python train.py --n_layer=9 --d_model=64 --n_head=2 --n_kv_head=2 --head_dim=32 --d_mlp=256 --vocab_size=7944 --activation="gelu" --norm="layernorm" --norm_place="pre" --norm_eps=1e-05 --positions="learned" --qk_norm=false --attn_scale=0.177 --bias="none" --tie_embeddings=true --parallel_block=false --init="normal" --init_std_qkv=0.0207 --init_std_o=0.00489 --init_std_up=0.0207 --init_std_down=0.00489 --optimizer="soap_variant" --lr=0.00764 --beta1=0.95 --beta2=0.99 --weight_decay=0.071 --lr_head=0.00935 --grad_clip=2.0 --warmup_steps=200 --schedule="wsd" --decay_fraction=0.564 --decay_shape="linear" --final_lr_fraction=0.0 --batch_tokens=32768 --seq_len=128 --doc_mask=false --train_tokens=141100000 --steps=4307 --dataset="wikipedia_en"
Each number is 128 + 32 x the weight over its row's rms, rounded and kept within 0 to 255. Layers, rows and columns count from 0. Numbers have three digits each. The size before them is the row's rms in percent of the matrix's.

# layer 6 attention output (transposed), 64x64, rms 0.157, rows 14-63, columns 0-63
094:163173173124050145160152121113121089170114096209096136145122148110115102159090159179150129119139171102144094071073130096116165184100140153094155101180141159120135158172128142150131072129104132
106:123149088090108145102101162128096108105164138145217109145106161136197145086119125106158141153099109129114136088141181139176065126113117116082112147048127177138115139103171084070148128099088114
093:133100127186171179130152148160098153082095109143137115149156144178141093129145110095141054120109212090180176156116130116154118102162130145126097168118176161138053088144118141125158084088138116
093:108128132106163063143134154109088107095092103090074142064128164135166193126156137153134142151075144147108165165084094090155065106149114162125103088162163114173104138070081124129104078133145114
112:193116155134109194106112147131170161185108114141129145175094225102152174147175164128154179154119136146153161140132176139063133152086156172116139153147121149131107106146142157171132140141173162
117:128121080096123135125068081103139097125073147151104114174091087105086056118089121124167178112138118159106156144072078104138158139096120108141164173147102179129095171130188065133104125129104158
096:074136136100126193124128076115124150132080131073101147112125177118109144121127103171101058108146128139120127129137094180155102127102164158086147102132183050151144064080098143116116115056143099
107:078149155106126198087076102093069123109115134174092030115130089133089158138105117119148173072153118107116103120116147118112092113175125153160139119124215115097094132142146105114115118169113099
108:150119115160088130162156101143102155120101234110100181094128138170186138123159145150146190129109168134080070132112137102102169128140130088145152152166096119110154117134093199124110156151069115
097:149077172177124110141095122110141113090183211136103133175129174038125136130123134132094104186071099149152168089153136147140156097119122053133147133095112120123136144132168156122123079124085110
099:154098129099102126157131166133086148109153145108160107126083113158170134143077076195123178114079109133097156189175106108170158112124094120116113166137139075114044130093113153074085087151149114
079:122103185077129155162149079128104106145160179127132076135155161144091103156125129173120157134197169151100111122146142071189101102146077105152095159153089077140123157118130166178129084117185152
095:130129118119185147138072158135110124125127122179130123119158184130084109146133149152128102113109092085125122113135097142133148144107115114111146087084057241149149085148056126075164189131094123
102:206155131116153140078154112123103142142107106165139106146124139076075172111141106169118125129123159206097118137122125176118113162094155120094115164059124152173124154175142188130109146120207083
111:129152131128177160100076143156184133176059134137141131128127221099131100158118139143121171145105096096123073145157097114138146195136146137200089128118112101134156143164160163130151134191166162
095:111144160155066153148159089181117077111170193156147089094197134138167143129096127102157143112115151102078168149175089126071104158147168103128081164098124099137153136160132155129126134169188105
090:191141136170108162061122167132091085133115106130180127152187138082141151094148185121096107137163107148139147122138101184128113152121097110061126159136178137133127102064080149147083069151133093
103:119153103129122111145128165135138112201155168153127095099149114136116071122224129135176144112118151128140161095193072134105172121150106195114084163168124178129138146105173139152140111196154138
100:141206108089125097165090152115226137190177132175152068150095123108148157150160133162093129164131126163146087154126120056110116096105116117128111119123094147084150127111128156138174140098125173
089:146107120151154169074120175093072143114088082171179124125169158076093124081120099151112103130131158082090091077123118183155095131155138137155136147102102101137153070081105070132100171093102132
095:148130160091115149062073117138121104127133117172120068173106177101055203126107140173090091154150142127129148140107155134148079140148140163111182116127129060110092115148085116170134111170153168
093:085128152115106093140131136165141091107139137158140160157122141151069106144163129087170112138186102205092122152144077085145143150112094066214112094151121144110160165108167116087128172183156120
110:147116193078122134131156134109083089103067172198164161101119082136177070147067122115115146159102152140054141127147150130133101130128101123098112134163187146109112114110168095123118066167147125
085:100157141132193109211169178123098154107143093121115128099124136154120132192140107153124159093127115107146185164119120164149111109124085124113090078212086143129120115069067103151160120161151098
102:105139125128106141149118119174127038097171106127151135122151116136111056082084159090095129177135153115194124117129130141189168145150103111104133182075113172154122102125095136111193163073128094
088:133084124186108100105108077129130103080152113143165047099181084118099123107120146129138119132188118088193125139117156084120149023147099133171130133120174136150083156119107111145113086113120124
099:131124151096101161150161062119139089193162178119111109081140135076136133157127113141177129084130090093111153105124068105093152144142127115071102191146093115131089118135071208114091145148137097
099:106136103111211127096122115115066098159198139128132118109150126151160156181107163158155149155095112086159147178118109129154074132203151166109087167146162127118137145097118108207156170125118120
091:174107139126105132123117166186151130126032198115136094123160137153108121093160188069123155165134097143129198104140105147092137159140108078133094102170168090134160144130134129099147084108102176
133:072160162120098134094092109101135121162105079158094047081131112140127110134159108090130108066141106082163114109134107085064098109175122167090122152077156155125115118120088194123147176164110119
097:118140157134093112152127151148079118087136155091136138113113087136140195086094135156128046080130157154141137124127112159138076134190128096067148138157166140161106151063109159084071150078125084
110:080129152097116147132125109145174081112148072166113058181151167124089145113102170131145116132126145149180101126094080093075145130062102102100136079129097145156109164123112196076130180101143130
095:203088149116163147111118210170089104143150121126188121159080187155145096113158062131121155185131119124141149112185152117165136120128145116144137171086137118162128101186164104118180115160135111
083:085091202104050112131139145093156088104117138157108076126115097118169121092102111153185152120133148085124176115116144105169099111112122154159130187146128086081167120129093116190063126168110108
086:194134119138083141147087167155151112091121155075176091163125142112137104091091155126165176140109068098138164131153144104149166175099184147115127169162035156119090117120184098120132140129098122
097:127142133081142094176107158129072144137144091154115146124085140120063121139066129126135113216104116119086128112106113120069114204075089138137129137142191127123168078149135092131107167098173098
105:124095166175066111138092108132135135105127169132093129154106082097079202173084099126149123073171032082118150119112116122109099108119141090112117086124134106151151146100164071161137113161111163
090:140143065111105132100161113114166119175115131112141151160125051100114122129088131086145176070166103171194102152129103185120121127104091105166160141213185159133153156102147087117111128125150154
102:109180178156149166119109105084202157151167085124162126148086157126155116124152169134137200159120135155120172137156210122109164155129165156143105183102149139134137119106148139093126102083202131
118:160157169086112164141153138113098109107163036197154082101086100086108110085129123167177104131144150141133140098124130168137125175120166184099181137153196105125142149099119113149154134121074111
110:143111179112154048148109079097199097139165093177138155110161075105176133115151117113140143133125112141134135158108157191085116124162130131095087170067183128101089185103130145122120130093153161
080:140156142109132113049115113160085103065150113113149132160146125076145128134142182134114224092102133143164091106139137106094071114088081086147139146192124148136131137116174123167130148104083181
087:143113125115101092152137160163061187154200135129169145111082115130091150141087123138105088145164152162158167166176105131126124116019099153061131133102099115092142134106131106127087112162112137
097:107158162114065187115098130113227116152095118145160120085097147103138120102098097037063130165128125115097062144124121120096076147122138139132168143116140082070132127141126123124153141143163135
095:136103163121167156176135158113081119102172126116122146132150162076083149128121123130132098129178140184101180144132080203117148140176160132209159142170120137135152141082198082121133079124156133
104:157135112089109140114048149097141154135154133132120134157087097091121141111099155134115168158118112159172156138104107117074159156110102096157219094119137113148111191149185088096087193184141138
095:129104177095106156128170097161055139122118187098138110136124101139128129138155088151124149124173177105063134105120114073095102142112127094198143173135130081137133208139147081144087167118179151
100:109138113116166140152146154156123087152109117187166102177181100099071095084143114136130125099196145062139103093097094147127177094152166164124155092145126119127173184114180143164112133154075168
125:107091112149191090177077056056144108112077122109125189153083137096129097104070098177131151155152072152098106148125125153176122131115098073160143133166095097146121132120154105120135148115148154
092:089132119157130156120130081155149132128133158205101127115112132048109140211089125083153149202137108179133155117130152136164089145093160115098145127117085165099121094124151136105153159056080113
# layer 6 attention value, 64x64, rms 0.191, rows 15-63, columns 0-63
109:193109114110184073132144093182129122145130135140165094169162137189134099103098137156178157158131169137133154130082116116120201159099136100128092119140152120096131114129081105205077156076146165
082:109102089147134129111130149122086129148098065125162127103065152142179093084083110103191069168109111086110186117079114050162126133145113097087145124131127182103097138111128082128116087122173136
089:173097138171141193160059100143168098160147111116133145150146067160097133157139120115062059063133149114107083152128140140183138143158170113147134103147136071105075138070136114107151123113143145
087:180150158162166103151152069093108178186180151173186103111137113150115133144095124108183141116171116110118078128123100049077102131135156099136148096091091107108105122151104070095141138156164125
094:153187053123125137115151113112119116122146034098094106124159146158127089127142123078189157145105161206142113102157161105132125128115108107118160135127156161141148164135063170105138194140151080
082:182113177117062156162137177118210140110147150153132122130075145158163147136134132165100107063164137105135126140149094213113157145125084117127130171111143093117091187145119100067138129148110163
081:120179131108096178149146119125135113150099100123043156124124147115101134078091180082114092147173157122140111143122196089145141116113136187193124160118110097061106174175171086149125139134166131
092:127154176120176087132089168138116129115156106066162112154092147103116147150135111125121146134124102122125079147196117100167136170092148120084060168077143136142191091086205185127125146143137165
105:125108099174080131080161164154135103106165104094145162099122154118184160144132124137123197088159090135203131126127117145112135095149147071096129075131145110107164116103152149190175104149044116
086:152133115114124151221141142091111148125165179111152140112112085162100116100122117099149182116139118142172097160115186169193182085073103129081120139139078197111087129095101116160112106125115108
080:097140146126159164122201111155096090096031116101137092090086112108119150126092085105084138157124166164097042128122157170191123098103128135102134152080114142123110120084130118095162135103106141
095:153115152059094085105090192110136119151115141179085195164159110101148145099057089098154153123109121130152183098174135158122127168160165114164090144122115182146178102123108123107096166135096117
101:159164105059097138098161143150123152184146120146156105117107145106111143116155064094122132079194118165070158132126150103047073173173106104145118137092092145106116136101118142082117130122186088
099:076121130153088133157092089107156078169131171162153168113118164135147115132118123114189162122141115107148126171187116141105168134158156139120122111092053119136109029084138108084143188168108139
096:088138152114093118156127122124153131134113135113135137159080170167105096104100169118151132085124130121017094148122116117108139153102139155107086147098069153102187096067135131183186079109139186
093:118179132092108129133089102186095203099129096207167158124126126140138117089115095148158110122149115127131084097144173137053132109141107128139138086150125051087133149132116104206108141169116160
081:093161118176109147152090113118124103078148124130097180160113131141154126083122109114160137068060109111124130187153187174075139145133138144140161094098205164180133126204165142124142148124140163
111:141061119054187140122128113050148133100119137143149150115179139155128095114109140051212121140114136088124118100167112141108146183147173110078108127163109135156082171136162119135146118114093149
096:118162141159120094088162135141130111086178100067129120117060106139116131164168103113138132152130074108118170119102121092082191164120129120183139162111167166055136132115167171155148050143162114
111:123111085115103166157187133161154133095143086047114153072132107135145126137141150147142102086071109144113167108138123101116167098125074134154153138124131198153180122154167120133125203050102136
105:175101118150120114155125112044159163145155115107191082141157134154171095109134151153106151037097192097115145101119107138137061144136145170109134173128144052126123141147171106145156097126141138
111:156129113114126109098103134142161145128168136084126094177147068082101204146191151100124095088152064123160103118113102157104127087141116127172164136135143116150170134163079095053178153134176132
090:107077116103115079064143098100154139146145127137147092096128194148092159111084143112108095175086115155060120140132126169136171119081154163147145174102158053119152122186119119162184122160141156
108:046100092169173155122177126102101129176138154156120115170148126143109173168163177156128133149106098117078157153126097143128116161169137097196130119170141103152129136159157197056091100111140146
104:088131112079118134177123165083122124137089114100076181137102133116114101140190068130148104103127120135109094117149139157124052178115195106133073101106091135079078099136117172070141159106117154
097:084168119171140114117078152106132106125123119137135192107150131185121078132101166150084150158131140131126115170093185164115082073044124062136133087124130178150145181172097123103152166136114137
115:082127132135099129172123139163147134058167157115109118102060094119065120105080113131090137126132141093125110114175098187051136089096160112117146109161091119174109142131162168094193151132152174
111:158124149056083128101177159090158181145163173153110147163149126085123127154117100131127142154161175121058114166112125120156121067141103159095121143139163203130083115145133166103113114110105049
126:127178141133128127159128114086141111111140165129180164119176114119110130174037131141173149090116161170113157087042132144159131134084076091134088110121085174098095116157120147132134139083186163
105:113105115121103100044125117120091104135123101143180128124134116132145108205127187151141216140153126096108129146119055157131117105117137091156171128084125149107174047134098142127151095111072127
119:086145133146145112123157089049082143102138130157157166087146129120153087117151133148163166115078137146126211180113143191172136103149142128140109088143144121107100070165127100119095124115082208
107:144108100101112153124097142115128109097107129151079144097156071124065194153134170115050113105137148108121127159187154096104124188153109146155089157116178107075161174056148142126083113121117145
101:179166129151092126143097066158096189115140074086146152131141155151158124133142128081119102131128123099071157129105114127071108149161102087176130111126130175185060141088090126070182142163120150
101:108162112089118168074129129116142195150106160161124128155092142177105193124193160152075145108151154085108146123194139129119126123096079112171103130127174122191099141116111084118149138173112064
109:163092155157115190076152135143087123132135126116204125095098095130135156142179055175070106075118144160159069117151124110119140117172175062100154113122133121158100123116140104124111118157117192
110:199120078062155095174167101139155185166090123124159088098149152152168097102132142145138111136144141100091104165126201141099182161091105130135148126078094147114135091143080140104134155102184105
095:109124166157176096139122095147146101143145127140166173155119130108173106147180132116141153118130144146109126192133124080133124138150168151127075149096035113210125105161154153157192057107110087
108:153129152107181106124146156155122137118060154100135114102202159113125148130112085145096100110168074119200155115100083104102116112122142125157094058156112136081086136152103148131126178117038121
121:115106109112125126106139194160128178137131173152147219192150138136099108116093137110121127096133075113120139139143140116139140091114126134202118141082091185104165048090122127133146079121116195
112:049134072107152132181144159114140110094165157185138130114134190086189124156113080129162127115149080129162124147123159104072108092092164087123135084151150134106178140107094116138206119142142139
091:142143064135131177126130152126174095139154165149154146108105157148038133146115085083130076087159127126115198145117146144147130107170161174178082145151108140159082154125114138061143075091116135
108:137097082116089143067134094122090092096081123164127154177128139163130152132132104165106127107047086118125127122140153060148105216142175165162167157132128121185178120137118113129164152134172148
109:135134119118166076089138142124099125120116144163091088151145071144141109174111166150199093135149102194168213104142102084118166094135096118109094088110133171131090169073157144146144132074153122
112:102147061104134083095119113155154169113142110137205128197076117180106120138129110164140171209131131068139127109153132109112103124103107162126089123095139087118172123139138145213124175119127120
112:110084154157136121188109154136130114136108137158153059128109109161152172088118103164172117106160119093064172145179098102124096130147154149157100158074139184147061078164126100165083135122124176
102:183159097120106122144063180092159101121166092178142171113166103123106129170108169101126081076127112114160157131152150096147141079105144109168169118127135113117078088146196146145129188177116083
099:139087112129142090123154110098071157077169162106119096144066111115136095119094157072177112135082138139099126176122241100129080145125136118152108110113139110112109065174136111123133099145181148
124:121113096108150154092098100148168117134127099110102083142149111143146160101156100175162112115159158134140185131135131111053120090164171123063079070114214074144174102143158129143160090156126092
097:131110161121144132145111114124112115147138144099146109150152153222116103110126090215184083113128076098137090198102086165112186107104077146113142126188166121148127133121131167088097105091141155
# layer 6 attention query, 64x64, rms 0.222, rows 32-63, columns 0-63
081:144136147131184124171173123106127090105183101079097168140199060131183104084134172168162174047103119138125125126120127110104127095158107140164109133170122127146125142110104172179088141169139106
075:159165145153129085140133167160032149119198109135139129156119131138155146140167153147090076116110168136081111177105105132128138123182132110119174115121102084134119076180122124085123081042120143
069:133152054114111204165101127130133073112111116124095089052175112091143100134138103071103093130108088118180100107144089124156123135104147095118174144114129137153155108085051139141140188122098110
078:172135064109101165145169152172050137096147116103144106180162131180074183141133135104096076099170114088114137097101166139131156151091170135159175115120111125130164152159111125174136183145088139
083:136063122100077092141157160110145203072197140134121116096119173119091171188121123152112123167120144103142153134173143060104153120123055087103107135101088142098153130078126162119142137145100127
088:117067101077165089120209158127132103113136116147129176147137105078149173176150143114164104092149179113112079080103084163148095091165113146136106081128147116147184111073147093108133103084109135
075:142127165110076107124150093067118120140122116143135107135155104140170074085138076148133106125133188102073129105118158162119153088181190139108125175088131064122098158169105165121044103097140103
091:152123109139215126157101115092081063114142135149123144160158086132153200127106131184181101080137106113148150147114181168112131119130135155067121162099168135162126193129173095162112096157118140
075:118162130117132082146138117126138193097090130109157089078125059222047129143114081091108100124145128109122145195164133125178091126155129141127152098161116100165119160102105111148162163176131125
084:126149208123166166149136116046122161116131144135145095150053083107136099139093048127088136163072168118093183159132134132110092139125126101105134172137133129125117072121159196147124113107134120
088:165063079123113181151126063112093138092083117150134123129132192183102106131110125123122083141151147155170122144128113169156067146121097132191166132144122132139164097183121128177162134210126150
073:136101113146068124154173137129075120110111152153140182125113113126143158107131120154183060116088196109160114162082074174136152159108089153126116116106079114165098136177108179126047117092126115
067:128108195132162118122127147081132169079106148130139151138191114135149130011159195116132084150120107100131190088147173142110120159106161067088170155124133107110108140109124106110122107097137148
078:110088104139123104155211089099112192187158186108097146089139119148138151127151044153091148140072120173125141188141112108155170124132160132095106130151099170110104114130172165131113094134169114
078:118142190093080104120138106109135178104047164126049148110139079105135111124096125133140106118167115131110116107104065109061123129119120115084163176141164140181153186157162141155112097179143116
083:150166161129128098114174091160152084149086190146050145106152121178162118128101174156106152170073147157163124128112136180094108126138202135114129083136165166101141122152088101117101155135070158
091:144123154148144080092145113096134139116132138111129140080113118102175112085162140108134141105150158132098176147137129160141184150170232159119090141078130154090164094094106151162115085176099043
080:165101075077127171147083151121102158090135078133129180050162094134110125113155148155089094137077148079128090102125140152137091098130116148138177077131172105131101104124125128162169159200101167
084:189158133168126094108107117126145209145135152114157120058126078112141126077116111096126118129137152120164152128159118118076125131131122139011140120163082182160156087161152162125104151099103100
079:046154112090175079137115120153102078164114153150122146087184088132096057122104106111108131084117149116112128051127116094132150144128145074155143176159141154116127162179119143069115158133077121
086:100134122148188094117139174088064164121140138094110140128132175184171191164132129177144142072143132110110104160153168100139071086115147141074107112148106115152067115121089164078089122098126094
075:192118170183119118131108141162123156079103129116098111130148160108134112075177113133141139112088132145102175083108083093137131083095134073176156144155082145079128161046169125104093135144064116
075:141134167179153133160146109137180184158077124060136155059168100154145126148070084154101089144174121119101150120135127156177142197104121160140163126123123048133116080150119111098121110097121122
092:212083162147144110133140083106093157064110108148137125161092094036081143114113098163120136185145126163144127131127130143154133141056142126104134161163090110100133187179121146150104168118100118
080:141162119116150100167104170101191150119159055174145164153101179104146158085130104132134107168150107163075100130154170165083077162120150097167161098109126160103156114168179150103180169120135115
080:089173159178112132090167110062119118175144137189149145133153137097128168101123157090154162073144151113105098140150108126058148126150171183104132120127120116128170115138175127087123132230159118
079:128166165125154084130096074069095164150147130123097123116080111164175092156112078155148159094118179053150140154103161082158128127131173097158110132130178106146100116129215134151107158106164115
072:156098124143139160100148140154101110113098119127156118187140187114132087144056107170205102094088114159140091065096146110101108163196137144063159168149124117106114131085174097112111143120083123
074:135100134145200119135099105108170170102169107107143124165088223107133116126089127134082169163147107125149178158126102104045151112155161151166127088115099057143101135127163133113095103138085138
102:163157093079082117145131151082228211137159102159158105106093116158146151175126143117098093156093142171126116136086165058111125154070105112153125149151129103118133110128087156129162156136139155
071:146085071129181114139173156136096207071156176086185146138120136171184129166121114158129160135129154116129126161110105125197150121127174105153098126084073080137146146126140086131098149152169100
089:131134103184146127144165135203118095118177130120124152158143158105119163164137164101196069106163165141082162059124134167140135119108116102128084126095124081207118148123143090190127150162144107
# layer 6 attention key, 64x64, rms 0.231, rows 32-63, columns 0-63
077:151132123080140089122101162139112103121122116138131117182130136093146130102119125209114115128106151096065039091128182133141171105126120120172070114096114061119120144065135065088097156108098124
077:139135064201137099142165127107105107073075088148101146142158140111070137124123154133062069139112155057158139118099109132102134136139140115172140139116102147093146161122152130138139106072108222
078:098099134082046111045141141141072120106102121121088094168120121100114146174128112090145117189175154116095154138194152164115131118174122155122142167140172121149150074116126152136159117162120066
084:132135070131100169109147149136080087142091135099140114109110119168098133129075166078145090133142082137130063101157206110182137091153132103090191098129149111139161145145164107181171101082137090
089:113055159081113137177220099107091142098224139169150094080156104164097118150125153140118115155093102067106092126105113126123118155152149113114110114156126157098178114152085152123149157128138106
079:109089114115103060163132102109177131088101133157121150137158104082119130110072110144111144107140085174104075102066086121148207096114091082170129119172157148159120162084142142114080151084119161
080:173116112176132140146110106193130067076119116117206087098158169109130149081137123117107209077135145127176129110135128153134162127102171176124131073084154087121090135115089126152111149146086157
085:188095135137143070159131075126087148180073137115184068155185158156143119097124085186129113093174099135095182159113144113151102113119108127110138157123137086117136216103142104140098103146130136
084:082114084101137197181127159146072127144131121140078087145146165178082127164128112164132148095132105112131107126097153100158116115062077131118121097118123197144058104142099091186156161161108142
080:116179131102159134113129092149117125084162131174135102154208162108175064094127154146124100112093109116152211145111171138133152159146163155095167150100139092120107091103068179159142154074147142
081:122114075084137166103164113091070150145141115136110112151065127181099112087095165138135106120125135170089125123165122122151144175097097144142156152150188082152192074121165112195129145179172098
085:117081099186098154093156139089096144068082167156133133145118142099134151059114048114169105100141133093191088152130097127110162137113153119160110134122094084126172191075107124168111150145113135
073:159161169124093157174123152098166136131153141190147077131125121130109104076165092077112156168137164185127141147139148085181169154136068114128161126101074114109117169162096144128115046113115177
086:152156085118173132153145179072141184092130078132122098117135141174122154127143046167180131153073134135146147207098094125123164153129190097127113145097107125136162122086121145174083169133150127
076:177138123125129162127142162132123197160119211087136128138124174117091091180125125137107093060159133146129137147112127134202174127109181137177155136130124103135138139125063131107041126133083102
073:166124117112126157117099146167196126089109109095149127149135132105179115175079167132182089103102155112139093141105110078071116127140121094133104176120097097129127173126139177155079091219081161
088:198150118097121153115136063102098084074140084134136162145222158125079142162167113125166126094172153153121095077148127130118147122169173126106083123069112123091143129134124114169131183154099138
073:108113127050118091169155178111094089186135107080124112120098102170125108080066093146084098107149129130159102095163133127157123189166113171140158137116178195151119112163123117113149129183167123
086:151122155142090153148135128151145113144127097185066099105173083118066112089145152134152028090164137125187161138148113133127166078104142130112104175089072092132134105159067140138125150104097117
079:136129101138166110120158139219106095137063154123122141094119153117184079161165070126095165123168151151116117099090080115155121121175092053194138122127126140131138080138104109151126145121086076
088:153120101177139177126201132104103191092139077181129075180102153141172183122178136179089079142078142152132136111089158095106086095159102156138127118113102122119099151157102100107130132139105170
074:156077135113109158169132139083148145122094133110077105184115076113106122082138165092128214138072084141130110100102155102119126127142149140139079107079073079163132086142142145116112080071090096
076:103111120112151154134130155076127150107146093145171209091140130089151132139129097084139077133093130135160224137138107063189119087079159177150137164124100142089124153157097132147101137111168169
085:203128130179159135141137092110198125139170182137145055085147145110153087094073164149162104152152113115155175097130118150165195143086147145097110164128087134111143105109124128179094122119174133
083:100143090157095093174142151128154173140183035143147143099152147087119082112172150140090131144160132136161123071139084148146135188147110153116124111117141102142147141167176166175150097078197126
066:130156119124130142171134157128140130126119071141111211109133114097144153143168148174105138061192152124122092138154058076115159108148153118055177088136112090119150072091131068108094128144144114
079:183153069110148164128152103145125124117133112116151080141152184164202102122112107139154133101125123161198180162083130131086142073079117164148105125086152105124132127148184151111128136074051136
068:127141066156147130105178076141140150134085146161163111167104049111122095135105190097116119127145115134118187166147105132137157121136098094139152079163098105104073190149199135072104144109135094
070:184109125117123111162151084098150158142183102088124172175140203139150139098143173180143142098084137100103160074100128162086119130105145152069154066138082077118118099148132137111138139119162069
104:122090118170144123131123141139136180164162066146105104101107125100107139126148132122143167164121116055156100112108181059166155141104092172089142153141167120118120084150086238084154131147134114
081:152076047160127130126143114082137158056158124099085143140127155181104097112121064158100184128090066149139129150142198107126140075099085142122104125102065146116155130099142157129138158135110111
089:148088127123130119103132198143117143105115214097149189135176085144149147130127141115139143106133125169096089186115140168163116137174137159104150165182111142157191141174183086128135159095127188
# layer 6 MLP up, 256x64, rms 0.207, rows 0-25, columns 0-63
104:146144163160076128122111161125141075104092102120126140149097090101168107133158138127145163153087127149123159148144137080121134004166185096075122172070200149161126148151111146135141132125138127
100:163146114058134126140109143100085154122116195200092110121146167132138134099137152132139124156107061114121117132131091119087176071114193131151104167124060101132121125101144088169164151103191088
112:135104106143168152099114120097117076041097107104101157160167120087163158084125077132152131139084138134107148112085157180150112044130112154168122135109173121141195144075093161156114123148115164
105:104123096098125177084127176136118090137129119128231127172123111192148167121107111138119104062140096152148106106082152172080126057113117121120155135133116177140140134138150191190113141162104111
094:162115122189109134094114135113174124132092123185095172052128151136043142111153127156077154065133178143140144152108106099134145176124152071103136163156115087154163138128135064156116103088118136
118:151142098123132126159087158125142114167093116070141101124104087135138185126160129089057087141128097121106086159105132075152136145119118184124108175104089166042138154123138070096122119173193102
113:143132073084093163100122145130140109075117156161183107124146167141101100126137153129103117132130114098177065138111142072176149132110117093235172125169123182164141162106135112082184128153130124
106:146135130140135092100143100137158117118136156165155198116153139160138112117069052167177124127146140118170151097086176063135149121139139186169190154090128141118115142074163119072154073119151093
097:105129107152138146147078153127106138121143137170138119065060154121130131144137123127141156104133139174143107054152152150133083106150124160148191073097081152158188139085106103117036104090179129
096:154115095077166134083101158121114113112109133082096062094161071142132152114132120136102068130109046169155133100105092115156193146151117157108142127189117124165188162174115121084118096104129101
099:164169148115146139112120101113155090088108194085098123072102081114147094164159112138114117103132109155190107131187115063142198167135103174108153104106099125132150096147185138151108087176093103
128:144144079155113118156100107168132134135086138133138131177125059150133089082209115174047092171086107152140143123121150142159116098137106129067101085125146171113130190140098159173113132145142176
101:107142148174088122146120121120143155118140120115159109137161097134087190146095082120164151140076178115140092133104099154129163107148108121133149061072206130124079126165123088199080166085140178
097:138154159123133065137059148113153169147085122053191128141123115119149111144118130146127081117171079123153103111116158025126164127140091145090147146163142142068146117169095104141132167146168102
095:109173160201094112130127115182144202086146142080179143088144149096110144092107117135083138130195148148142133194046121119118154097135093149121132131132100130134164075117131090108142088083129142
105:113139087140120118192119075068131129108069063159158131134131101063138177143142118088171072150118155160129188127174133123173119094189087119108109160140122118139130129097121079101162148077142107
100:097212105110111073082110178105086134134159166192171124144090120203126221108148121182109129128104169094136068143115159130155133160126162104154152129114103113115123116123118119150133094112145152
097:092102135097147141155139074121159120151122143093152137168148086136184121078086107157197116101080168133147141146185168117100165099161128111179118088057097127147165073116150094164158150084131155
099:180158104141140113113113103110109159032124105149143179159130147139131114105098145146182065141140171118112111116091184148174088080143156093120197094122095113167155135108136072128109151086099086
078:157067137137161124141144176118178105180096108136122136158139085106167041114087157104202127122151113128150097143149138103113092153132201106157129136097127049100132152097110117173122166158147095
114:124106103132114096126160126118134165122156096086152148114138136220126151131086195150090146138126122115120123157095079056142130099135090109072086137098125179101221168117133104106076133126082135
104:098160123147069167097163087114167141170189112118133058099163129132133124081100126146108135079125137163137101107194152185175090121113096092144153119160068111095163114118201104138123117145160114
094:101115143103174122188124109157141159066094119153099099152122132179174113084105166160146096123132150134131159155104139178123146125080133167167171152131085140133152153043155066064166128142082127
103:130152171081125117118151113083154106122163139180160117191114142112192131114103099178138135105099115185191116168169125134139047137137080162165130136210104174093105127127120160140111127112148166
098:058178111154104137112076159110095113127144139144173138095142105101130125135138117163076093164209108145083070135081141157184174166157156132151090125109088123164152112167085099103076122108149136
106:178137138120192132156108183121124124128093085067129134110090126095106143151041089164135114108157130130157136166059072140170107124174141113067154124142101130088125180116119195125081137134128128
# layer 6 MLP down (transposed), 256x64, rms 0.212, rows 0-24, columns 0-63
108:121135093131122096059099173177097146092159122134122162135136160124096101074072158064117117143134129114144130087114152089117165189068124095156123122116103175166114084133167057104147166168115165
082:122092181173167071156144101127169134075093058116131172124105149059102141189099099131209189101152093166117123128138148079075118171112115101138107145129136119136137144116094110105161128128119142
112:138171137138175175117116139110088154160131102107109109119105140113085132078055092164085071160204149169166100099075122134102111108139174182087108095151132136138145122194119138170111163154152113
110:140090115099111081105120077117112134113137145169101099064103106140136144098191134140095094109089166082085126153176124102112126179093101109125139089192206113124083083136162101156091077155142137
111:075129151082141164141137117127095074165148108166132140100154169174074092115108153158083127106074166080112131106108167131145138152163158115036115121107185111139125106129108075171170135107183121
108:087100132134129093062167073058106123110101136117147145102141144166112125096097151134136135163175161144094140125073081133110106097190122182132117087163111076158115138150131049120104121114057141
110:166173160118095151113100147145112125146090121128112091138132115111167133124190110103114107139168168145096117081134092085108102157175144117126160139124170086104156194198106198160099222134145119
101:107077171100088168142073165157135128104156182129124128130145130145091104107109130126099152055087095142126111131118147134112112117095045124120141134107142163139042098090079126107147076050113145
076:141091157165131139158171081108163165080052122127141161129189119103115133152143094143139172123178074139143176163164186106085163161110137075171084174129146131120129149156116151081176134139103117
097:127113141162056140194126117104090098113178137165171140167110144145148138126105128114178161166125157084118148157159141156150105149189148221109090164106131087088134083159162161163141114103147167
115:145108177109146128102145147188080080160072155182127111096174091131123119102108113125129134123090142082174139108151153129173167147168124180048150116116164128119191097107107098175148083138130080
112:097076152109155113151096120107122076147100151149143109162175062122083142105131099169162059118078118134082162105154106165100152095173082134135135128192135102152125148103079178105079154080135106
084:118107140178141083157133113097157122098034060147128167108141138090113128151127083109146146106198045144131118095142115121112144138069144084166111122091141150126131169130108115103175131111193090
107:025124145146126130094151098170099161100193183142134113102119185106096105144153142099127134140143157152104082180128089149133200138067128127183125122164082101169098110113124142148105096142106110
113:123087174126091135127092131149141130087148167164144150163105135133115118085147140146159108105069083085085157183171133150071078117124056116084099116145143199156141061124143086109178146134110137
107:121158049144127139128123112134128154102152113083156111077118103172118072157143090128082129145173121127181087126136103131176109096134185124085114150100094168141086125100107198154183118087056122
102:133141112102155146132109148095157136118124105123108067092112145095207097093087170137071091151111087116124116095073083131154094103192073113078135144127185184126106120123078172102157154147103114
112:121146118144120099128079156139067080136110113160118162095161189159141117195158125128117066163101132141171095071082105137122128202115086159095126146173095102117119200152133139114135109182153109
103:132132163173069127130112092092157164133123153181155153105110172076099143064063146104089109157154099173134107157097079118127115129048146136119110141152117149093160087118129154081112158084173168
088:142139156067124178120140156191088060178184088149092119164163129170103091103136137128104146153133137091108105108149163114087106100138160133081162059106156117128048120154119101157111170130123139
100:106098190126149128170124128117109162156184173147143103121145084117133096125165105149191059132159120138171130110145123137193148087192099121092112100170125085118080170115085107206131128141159120
079:143071134186146114173130106116152159090040089136151156140152167085137095172150132118177161102215097170123147153129127100097163171062149128134107126105156100154148154134099110100138099147162119
097:135094072140091139133101075105132139189176149071135148102111126103140152200113100127162129188103097108098115189108117128116096111117124150133118088159127048122146097129130061097147181165169113
095:158129105151110074112120117154119118129106186130082123123111126094099176091119152077128151151149112089118140082030127131150151107157127078102112158093115071178202109098146156135134150126074071
084:167131125132148136076163119133073160147210099083149102063144175129143144128079163130037099133158090127148113096119079142093107134146115212104154103136132121133110116158092117119169139163107112